Part of a small language model's weights: RMSNorm before each block, attention and MLP in parallel.
Each number is 128 + 32 x the weight over its row's rms, rounded and kept within 0 to 255. Layers, rows and columns count from 0. Numbers have three digits each. The size before them is the row's rms in percent of the matrix's.

# up: layer 5 MLP up, 768x192, rms 0.132, rows 606-652, columns 128-191
# down: layer 5 MLP down (transposed), 768x192, rms 0.0688, rows 606-651, columns 128-191
up606 102:093121163090188071101131136173105146128132076158127149116089107109131121168151141111190121140071133140083151121143111176131113107133118102121125109163163159139148083123110124185163191117131116
down606 102:114205116133170138174135116117068135137189107094180159139088164099194111151082033122108173143129164123126077056101141124151135150192172135139171225120186139089107121174147180126172104108133175
up607 093:116108136191127028134162123141161105130129165093171153099154111096101134153146075155090124084117160110181162177123160093107111162174114163111109125130126111066127120168169164102135158107065151
down607 100:124127149117140155134106122120162128141133085055053164164130168084135119132172114156151133114148130194136121122140150169130141169151157087107118048182105140209155160144110136077171135127126135
up608 108:149152120128142119071097135131114111104127149090126176129098180149051155123142180158119131054112083158139147105107134142152101099192162147172085095162107123107123175175161140124097125128179175
down608 105:147126063156141031101081079107086191160120124144107131097134151160142146131121158165103100053148170126136172136165156137136136147196096171108066115127214160143140199091131093144129135182179113
up609 112:125107100193107116087087084126148108154090116081089182125202133168123094106114136144140210141105080120138112087050100131064126105089171120162127104160092119121094156146135124131130167114123133
down609 111:194102112115110149126063106141152208146160227088151161126155136125126123143096131138103174169083143096113172111109132096068075114102152123118113140116053125117067162139184140137099161121083162
up610 100:131133183084162118141131108110151064180118079144118158138183172162127147111167137147085115116122131078142065038118114179126067103096142207178192092137110168122101142116116140097125158142086179
down610 103:097102085136083118141164145121109180087078112136092117145122101168152130122098163204119169135138146102113127162078143107125119046142110133088124178187199162144202068094212149177078135123078106
up611 087:181149103136111104175091116154156103145087176141100131161144135134157105067123115152137059148058136154169107127093143105124076108101117148096141161098105146125126156092143120141156103115130127
down611 096:097137131127085079121128114099077081145139123126143103166051107159116083208055112122126070171128107124094145115126145076117129157107078167132147171092136089106147096120126120181132161103109051
up612 103:163116116134118088091109112170106061202111134138075126133157117146090112117148118121133172145092188147107167128091081124130107162187049133162143120137142128096128169162106149111142104078115095
down612 120:104132060134113107197139102191136152156101168090060068141097117112109110122144135148157104147183202140136139132139097104111096188138137139093129079077132138087103117105110156156155105144133164
up613 097:060158122130166145131155142099169139127160086085129142146135151078123169118137148106157094119117115127092145144140151120103182097164156119134160122114096121191180069126123128136123074184135189
down613 095:162109132119116142155129134195145089174124192129118051061153052153137134108086095201171108115119136129120101130114168173152113154104114144127114103074142137099127156151153156104105105120109063
up614 105:158173164152123187125151210126143120071089076131148167119112119105189177147126121102099157093040150181086178146159124141111112162135157099064090158124086094219169112135135083050127175138129151
down614 100:102106073182086118129142107117107129147149170117104108123119161136136108126136160100109074081177162179088153197100090093061164104172142145121144198159142149101156139077065160137141186124138146
up615 106:106192119113081167155101106141063227127167136135083083119102133167098130118153116120119105124117165168065126141137127180115174122177135106112096149194151171144152084179107164150067114087145115
down615 092:127150106157080098094095120171132133153076143087070123083163155100147111092140105067122105133157159114165133103124077136122099181121097118118133099079095107141108102101103084116110116136130153
up616 101:048179132097129166114085118140147122131181108181096189132151099149121112118131176099106106124155101098111147164123135131158123103078106181129141131167118134043146132118128075102116039161164124
down616 101:187157099158103115118166124127108161087093117162133167150152157099132143146159091087165193109106141136168179174183145127120130078122058135182125088158116096105164151092147094140160103157122180
up617 102:143071135126094113156116096116094206144095175141122139091155132143127156107202109178146128136190157126145121176160120122077092174134179157135138131164112137195155155139135089088176114179142115
down617 100:084145079150181111106156144104093127148115119071121052092113143059094117071124169111124102112095110111144108141123137081139123130121132106113061134147166172065121147100136090154093150105175127
up618 094:106198121167126117167151099123108113129158165102142141076121112130125094161182179126108106095083101120116140101114157112164139076119147097139114118178142127170191101137175129177086140138079122
down618 089:130176134092135116108097095091102135110080091134095107119119149130099126094129195103141112192152159065097137163138096135115150121142156142134145089143065112143054092117079149061180126153148151
up619 094:119112139151125076124209104105143111126148107149149146112150086145106100120101061076119084164122099148120161077138203115139101104067152158126112137132195118144171116074144176150148134099126137
down619 099:139170089150183204148142163061111098124141181071113107115154137140147161121113219149121091127148142121105105112162110128139198113174117171113134134167055137123158183142126120126174089134133118
up620 108:135156152057124146111093163105065057114137164152188141159075097130130098099133092097112134113160129096148137139176122141127185120139128092142123068168136116140116087172084131128144154102147077
down620 101:047172119150204135094130120128067104131119147146039117168109102151100084089147133156153117128129116103088110118113077113154120138085136146088166136035146151109102102177087152185104090114140173
up621 095:102170134134176147159184114099100117103086118137118128135164140151097105147157122066135188122129128084070173131100131154092154108154147130069090168090173067156198119105139099104164164133158187
down621 091:144167093074110095111125133117211153163142152156141175111118122133129148158134175163096099141120101083118089111092101144170175120123083164119151135143146112162096151149172085138076076146096124
up622 082:130170155105072121134139112119081137129092178119082147152118160122140194102125148117138166130164172128085120141080150143087119149176098133153153110125095099123108119144049103099157132105171148
down622 078:135111133118176129163097085074174130125143131187122111095072141159139081164197103140125108063111161129104141159165131080185121138084098133137104164154120102150110123158151146082133109129126147
up623 099:099120144090133119106216113141112095096137086140063083045175162143136094101083161142139110071132113122160165149187125154083130108149123140094083129183105119135074087113150154113175164100128114
down623 093:144094107128179096115075072114160102125111101087145154127092076104125180164154125170082097113091123172222215131062123134197121137105072117171121089112115124122084131115129111128129132158128118
up624 102:144159127097135105160083153143157163153091093128143112160166136098143166172114107107115134072088068120114094168145157110175147170170165114124166153132135161140154114159172107103118084098151134
down624 108:089158076082093077153150113134161078152141150095119172121106165118124098110114171129065079139154134117180132080146149106182168156177166093105141139118116136143114092150134101138113131127062086
up625 101:107137145134100188046106118155098086137155099121142132052124074133146152153150137122144075168127140146142134193120086190173119090131116089117073136183077090131119126228144146121083121132169106
down625 110:153062133114125169106170171171140187119095130096119117109133159123082136145110139088143129110137171142109167189187120121136082169103138115103112135120097129102102160116074156105165151062132117
up626 081:048133106115101097120085176129057103102126098132117173122142113111164073135127128170113150183131214115103136066093107107105144083129067164146106131099152118067103124045077094145092110136115106
down626 082:176105128125138146156116114053161121128088122058136094141105082140143099086145151116145110120164085160161152148164133098126124169125144168110110099135097176191110089156083101124171117184103187
up627 084:126161182067138135136202098111083158151105117125116072146102169120129149148098165078162085056134163167108113173136095100159096104074093145139197115131180139134129160146181114118119112197117095
down627 087:125126160162121178161093150165126107150141130151137139103117059092156134116150167139116151114155114096085169117061127157091133149180150143105092113135073106158148108152094106173194126143143118
up628 104:096151109133128131073094093098134124076137071106165158151158127100105182142164135124141150179080143127104150153102104086072128193139106111108121119177115110177121123205157169089148133112178199
down628 106:119162134172076123206117167111152142126099135176128093120127092101122132145119166082124166153125124130093111145102081200157129044169113095111142195110128150102131163091095117158111133089141126
up629 089:169103136103082089159140148119175192117074169135117144112129133179129084151113173058139147106148038145098060117166111166106168105106140154160141148150114143130054174075122117142163129141173152
down629 094:078193140091127157116155122147089096137197093115156133156123151139094148154133148206107097138159157114133173125096176171178136127105041148131145116064174086083166112207153164125067164050098129
up630 107:147113168074161153106113163112114102116105151145119119086096113130094077135117160143160148096099170094119093106103142073120141138146149178151122114147150130053100164113087152145138056136126102
down630 094:149122160177131146093138124146078148087092081151108168229106142125091098100133122151098172083099123130111127161127094150172116104088112076154120127103123120129177108189144129121149130092080110
up631 094:140174147143155105079150102157168137130086100114084132173159082108144140141122110084147124096137108159139139117142071071190133109137137143143196086091118173117142065106112140077075162091125128
down631 093:097100108150106210169142128110115138077175076152156157062105168112098135142148203118090154126076140152135097073067121164063148120124081094154128112150052139134132121133115082105130156120142133
up632 100:112156161146106092087121108119102097098163155090136131109125097122095150160134158104139129135063104147123103170200093132119130142124059125127136138119198136151130119146097177053145121142157123
down632 104:139176142120090141137082152154108122118146132110077119110105126080159154171113058093149163154144091097183143135125112141077148156109175086181173073125109175129161137129110094132111122132068127
up633 090:103109178112118095105142109164116055193090134123103094146141188179144143097141141115144103154207120145099120152122133142091170127062159160139140184144158126091130112078143070075142152161156134
down633 111:158144138107098140124053150161123094118116116106107107140128123127116108113134130138075092164054079135147132167117160155116103202184066116151094089147081124098109094138202175128105162045091110
up634 105:079072153126135119112181157140097088142125061125088179116153157166156114169060141062075103087109161111138113135134087163128093133187111022138139101158129056173121089159164092081122105128173109
down634 109:113152197103091120076081073157133115107118111096062139138075106089149184103100154137112139097138157143102189141115123136145171158138160153105124141119100163130117154108080149125166128156081123
up635 099:173098088138085186147067129064139117127126104117161112105173129071144164080095137110100117115125074106102113099163113138168165175101139105109119094104123129178089129093103121058115142134148129
down635 108:087128155139168075127105096162175152146155119180086153141088118106128112142159093141135119079150154103133113124081102143122161166159106167095172156161062161164149094148153147123145121136084102
up636 102:165092164108149123077106159134124160144091089095144151122126134124079077128175131161154151074061168159103151085103149133108115121128139127114162084115155117118122071098101101220109097174108129
down636 105:115113115104140093161150163132142116070081107130077152217157122106140111158085103183097104135105146136122118083092146152133163171164122103106192081096131105116133141172116186106084136142063112
up637 105:138049168157182107072151121122127179101174146142085138113100153099103093100084048096183113116145131121130136143178157166044102133144097102168054136127081144166087160112126148105153178154161089
down637 101:121092162096113082181109140114097102069135131051080138096143139106124175134086142104158153095067125139131177098134104106155115167083129095100126108158086096153146117114093128174150162203174154
up638 103:113134099056155135152193145121127106166130126090121129039187132147136114135206171149144071055158067144137122123143136138078151121065072155135130155144112116180166102094111138122179096092112088
down638 100:168052151130156135111111085089129081157161132134125173131144091131176154137167123143130145071078145102126171179120116111143074130103124193154122133090136031101115167109134097092142152143121108
up639 096:200139143136138097177159090105116068129153161117161088112125170103099133062155111142150140141138122136161132082165064139149107089138134170135149145094107147119107044108074144151124116141111126
down639 096:074133131162200164134120181107068141089093104132088127170174131192147111144119139077134071075114146045106112155130152159105167163170123129087120151136069145136147144131173085091123124122072080
up640 095:126134157121115116065111163083162175149161133128125142124086117177102063132135106125161131100107073103123152090125161114112136178127083116179092144097123153107093133146092096097134120083182057
down640 103:129089178086123144150108114117156118129099086186110153167099132144160136069182176109120084145152150111144151170148127127133121121088076154192081111107129080101128116083121132092066087093094128
up641 101:121117146092169140086112096120131126142145148128150139037093138138105135107132108093105134127120137121124148217167140127132087159098113149020157085144075147134169166058114099189170128128134119
down641 095:159090148124137161188132131076125121121178100134116097186140146165149132169147147132174144139143123125124114067143067140146162085141159105173145148075096089086117091089196125041136121110157116
up642 103:126121147144163148128129112089185052185151062145064093143135163125076088194181126105108111076163120137116112136114095082090075071075084119102191148092158093092100139105130165124132127129143137
down642 107:119083141111191116135072131142143162146184146153137133093117157145174114128150071111109071118146142140177163115151147158210152184172154154109107060111152121144155146154138146087118115109160098
up643 113:100151148142152125108095101122146095101073096191107111011138126126115150153107160147092199137130133169136157084104156128089114096105093148106052199116134169124174112122059207102187113153095138
down643 109:116082144194127110202168103178055140129105118105164188110117192087154119111161077097123116131108089147135151211091172093143164119117119132100152160141119105089141132128144159125149115108070102
up644 101:163177140124102164152077183100086187070118050145127071100128073101143141107140086093127114115109150114124121127194063138127122152117117205219128075112111102119151122124134107127082135148124108
down644 095:164099122102078099125133115226117080163199189131166105074127132117096169136131177088136107115150071132167166110169104109076166161112185149110136115115113151158076150094132175098133145122094157
up645 082:105142158132127101093108140105111153078095126139134125134075133076106161179119151151112063154131144056176171096083171124111159126131109126080205054146069128134123055162133138117172084172093116
down645 087:173114120127096155136096078161171171148165135147090133085062095132170074087069129126130140067121139149117110157130092090127165123099157100077156156110162188148128123120166152115125101133106135
up646 107:169148163138117145089106065028133078160130165136145125105134115106121127117109079154168110119117114135117152086122168196137163149088152130126129126135150160104147067151157149132112175153131112
down646 111:103164097115116100105175110152103099033130108153156143160107149165124123119164143124173143116102146155087095173162087095142178085138107149153118083163123153065126100120085184120032134152136151
up647 104:147171148081150133126134126146127134169133144130133113150114147117201105132156160196141102128125098162121159179133130082153121122150162148177121065107096130110153136188172108123104175087167115
down647 090:113134140160114171110131126093140060158133087151114119140167150133090118125145097068117143114110166066148154109171111171123148131094096076157110102169112113119082106071098180139117133169123084
up648 097:162124158072118134174114173112155119101128096115094105101083148060117144160092196112094181200145159122200089061128131172112142182145113147127132146171112126124145102109151073086163117151121133
down648 090:132089072163171175127108118080099135109156092151103128166126146154118148168143082148095152086148096129139128134184104095145136125159132128119135125094134154102105141083110159175101173129116100
up649 101:042111215161108121180136149062218069138070105080091117187116121059149131159168086118114138117128111156083094195144171106114089084165138191095081145132135184107103083082078089152129092127144157
down649 100:126133128152130122130081034095168104079153112124118128104155098140137094147135086112144120076094099146170132097071125120023091147095132111139154134172104159118136140211094063127110149114110121
up650 105:111136151097106151159157188144176087091113179138157161127158154164147126161136128196130173112081123102132130153096137167095141132159113087084152126151145153187152115146132104107152176137135125
down650 102:130123052163119188086105129145171126092099162103159162173146129096122140084120139130187099089080161148175080112129110127134167138128111102072112121178205183115140162139183099060085106130185110
up651 077:140210192076074132139171090148156089126128184090081107063118130120102134109145104113101096186126119152084161114141137148124121142158072122159114160117122164060174140157163088078063152110166097
down651 080:143105115162176116129088114061170166121134138168137120121141121118162141150107150139137131077150145128119106131105138090174140186112136141078188071124118131181065136100115111105239129140092145
up652 103:167135170090102163131192143145118129062150141144109135142164165151086075116147128117102119177156154082159183121231095150098145097163077133197147105149127107146154112148135104156137143122179131